{
  "num_hidden_layers": 13,
  "parallel_block": true,
  "init_std_down": 0.0,
  "decay_fraction": 0.3,
  "decay_shape": "linear",
  "batch_tokens": 32768,
  "max_seq_len": 128,
  "dataset": "wikipedia_en"
}
Each number is 500 + 40 x the weight over its row's rms, rounded and kept within 0 to 999. Layers, rows and columns count from 0. Numbers have three digits each. The size before them is the row's rms in percent of the matrix's.

# up: layer 5 MLP up, 768x192, rms 0.288, rows 756-767, columns 96-191
# down: layer 5 MLP down (transposed), 768x192, rms 0.286, rows 756-767, columns 96-191
up756 099:543595504525515476478475481492478515516435458480476450495504466496481480524516461374519412479421539499486449528516513491554426475505535547494487507551490526479467535413464532425514539526475438426455513474482423500571563496470561464495461547490554474620456525495553549428460460492483497484
down756 095:501517553513529512424462547488495483460523471479555425547515423433481483509483451450500501514518549515500454458477499491491497379487531463540407506494493520538514518437482499505560539425512565419484493555565485503486508475466561489503445544612570448467529466452538583513534519493521498564
up757 098:642530444605523505480505493509509555506488528471471460436558508510483523549494498445512485532525488499511567494479522449545430520454503516482539522522517551507494502521573466479553470480583538515439512454496487516457455556502463414503553564453471507441486518498579522462505442503554545489
down757 098:533565500474550523537383488452489431477495524522477465470509486554532503457471442454477466597515461463521514491441507526538462543466515528484496467554533557521477492472539453533478490536581480497517497493487542509457461547508468577558464454482520472421524528535586537485515514505594542527
up758 099:573555535456417530478482509495502512533428544485506491499461509473568448510525535474546500532482473425464514548529478449507485528481539525461559499473472445527557554545464468494500476488559537596397512507535545497571451498527497452556496478475548527426477454521493426501506490506551547495
down758 102:498549510497504399559533524434490496487545445464477487500500450511452532519527488455557492442497485535509471498540450455397528519505499508486441477452486575511517486460467459437495502464525493507434427485462537561481521472541470479500512539441491509386460525520454485515524414544462607496
up759 104:423543559418501486476479495467469540509504527488497464542471490491568574508420502511501502546382475515418487570476460510495504498541479490443510491587603462496521523478470496506518456525622491485533508544525502480558530520545544529485508452507597460512496501500446509524555536472572503520
down759 102:431456570529555479495477493398502514527438571500465514527481421461520504514509524528532556485472446526512503407519451475463548473494510539582516466548419496538527495517464512474528470579506511449567530459521536479600503539522488441507504457487469543533501511541495471433477491450479525483
up760 101:505502496535452517458510520514452474592482455489510462441501471446475448573469510465493526549446445454534468515490474524509452497531496534474556493563497484486442493506552516504504509477531507491406498477489461525499566468555489438485521452528490574530449501549548553497500465583459524546
down760 100:443562473480503506487515472462512409516452448494540457486550450513514469529514517429439526515468453576593508468547509477438465406524509480432424465477507522507440519552477428478501526525542422469524485562525464493535542507536602593538532466512513494489487501521462591499506493552456486532
up761 103:471503469497526514553555505532525561460598491512528475430549493504482563417475488490444433456487494489545538522462625448445553450512477457489519512522438552474513530514454532420546527457587514495533503508553454526534516514460538437473494545484470520559440524582529472473502521463540472479
down761 093:511491511451509514510563516488588517441493489429498500535518470522557464552480563501547521584434569483529542430393532514497458421455406541465585545507480474450502502514475490462483517497529508548460538491493568529527484509539437521457413469493524498545525438473481492462468523534442535545
up762 102:509508490529513458531533509557560479508532393590553569489504510503577435464515478521449484506545569472515515470472534470460492461549519520501505497520549538386483575501520543490471523468488484543494536393442559458517499469497488453482500486488482460535501518541518476457460498469445590523
down762 103:535530548533436561539522550485479484468547454558565502542490559518523487519416486496460541499570500493511482456507534501473430449517546504499495576514515547514427457573486569522505500548489525504495504477471480560481522545554514487462459455526498540456500496512542446545546519488511511495
up763 101:505515453491427549413491493456444459449538416583513509491460500496509513487388513536450455446574465449556459540536518571558513532552525454464515489494482462533407525439483523510495453534493527580503472536513512532485498508522523407552547510436520531548495480517525521531446470491547487464
down763 101:463477553480527462499417494511419490501503500546530518471394435479499487538487497453488408502482457532502520512532474521469465495443454553560495484447455467489566483476545498478531442505515508463442516475454480561466543475519494490436474511557514488454528477455374537456412551530420477521
up764 097:505507488557453479508470503460519456577433489467500516463515539445466554547465550528500519485518538494443539514489434506470584446486513465462454557447536503489506487540466570436573507479450494550487456471490507514526508582434488451500481505489529509452563499509557501547522422443552473523
down764 100:514444571504479468504412468491417522506398389390453451558467519490434525533540546586504531517461425439575526501524486501473548470488454495477518552494503465519470459582481520533541442541541530559482588495526509533536410543487494462466493529409484473426469504570467478481515451476497506493
up765 093:543472484492471467500503492498479460612595525563535430476502466589527495547503500581494531485542502528501497536508581499467446524517483508459428538528444514525523506500468480546554531563539502508501509498484506539529526562491465517441534445476470548480512586535431560466573496415528442504
down765 094:617499431460525473505545487546516503519539507523477538541477502573528466511433434515447537472523471493500571527524523539493410563560567473499517444534379568486557501513523490484543491536567504499517548395536530460472501434524474482462515490482512475495553509467532537493494500459498504527
up766 096:523472528563492536538552566484497552494539457513557419532511497481478489468554491507547497489444535495521490428491504496434586490542460556458530470534465536456474446504537537448502505493481511547459529469477481561538505528490556494565474492531444537449520435473458437521482473483514523449
down766 101:572458436484513519498534448486517524436526556530562412540480561505473473500579494542521486559437515481504554469415415582473520509520489482503510488479480559478523552534643499484537473526545509480457506557471535545508522490512450463539519495509449599477578480539480513532401470460486479468
up767 090:492485525493482529555476530485492516523436479447478496508494520525472486509543470480549477492501499573602468540475449469504510537555503471497514481467485463476516473510515435520516519473493532436529489479548515498542562352554469529494484504471494495533437458572508549571486492514515548460
down767 091:532552539497584528516513455480540443469476526467445490556567504499481471444529526506542556524568446561557552437457535450441486536510498568465566429580484536481441582482488454520484497485484481426527537513493515616512510466487534488509451473553569458454578532474480557502484468480542490469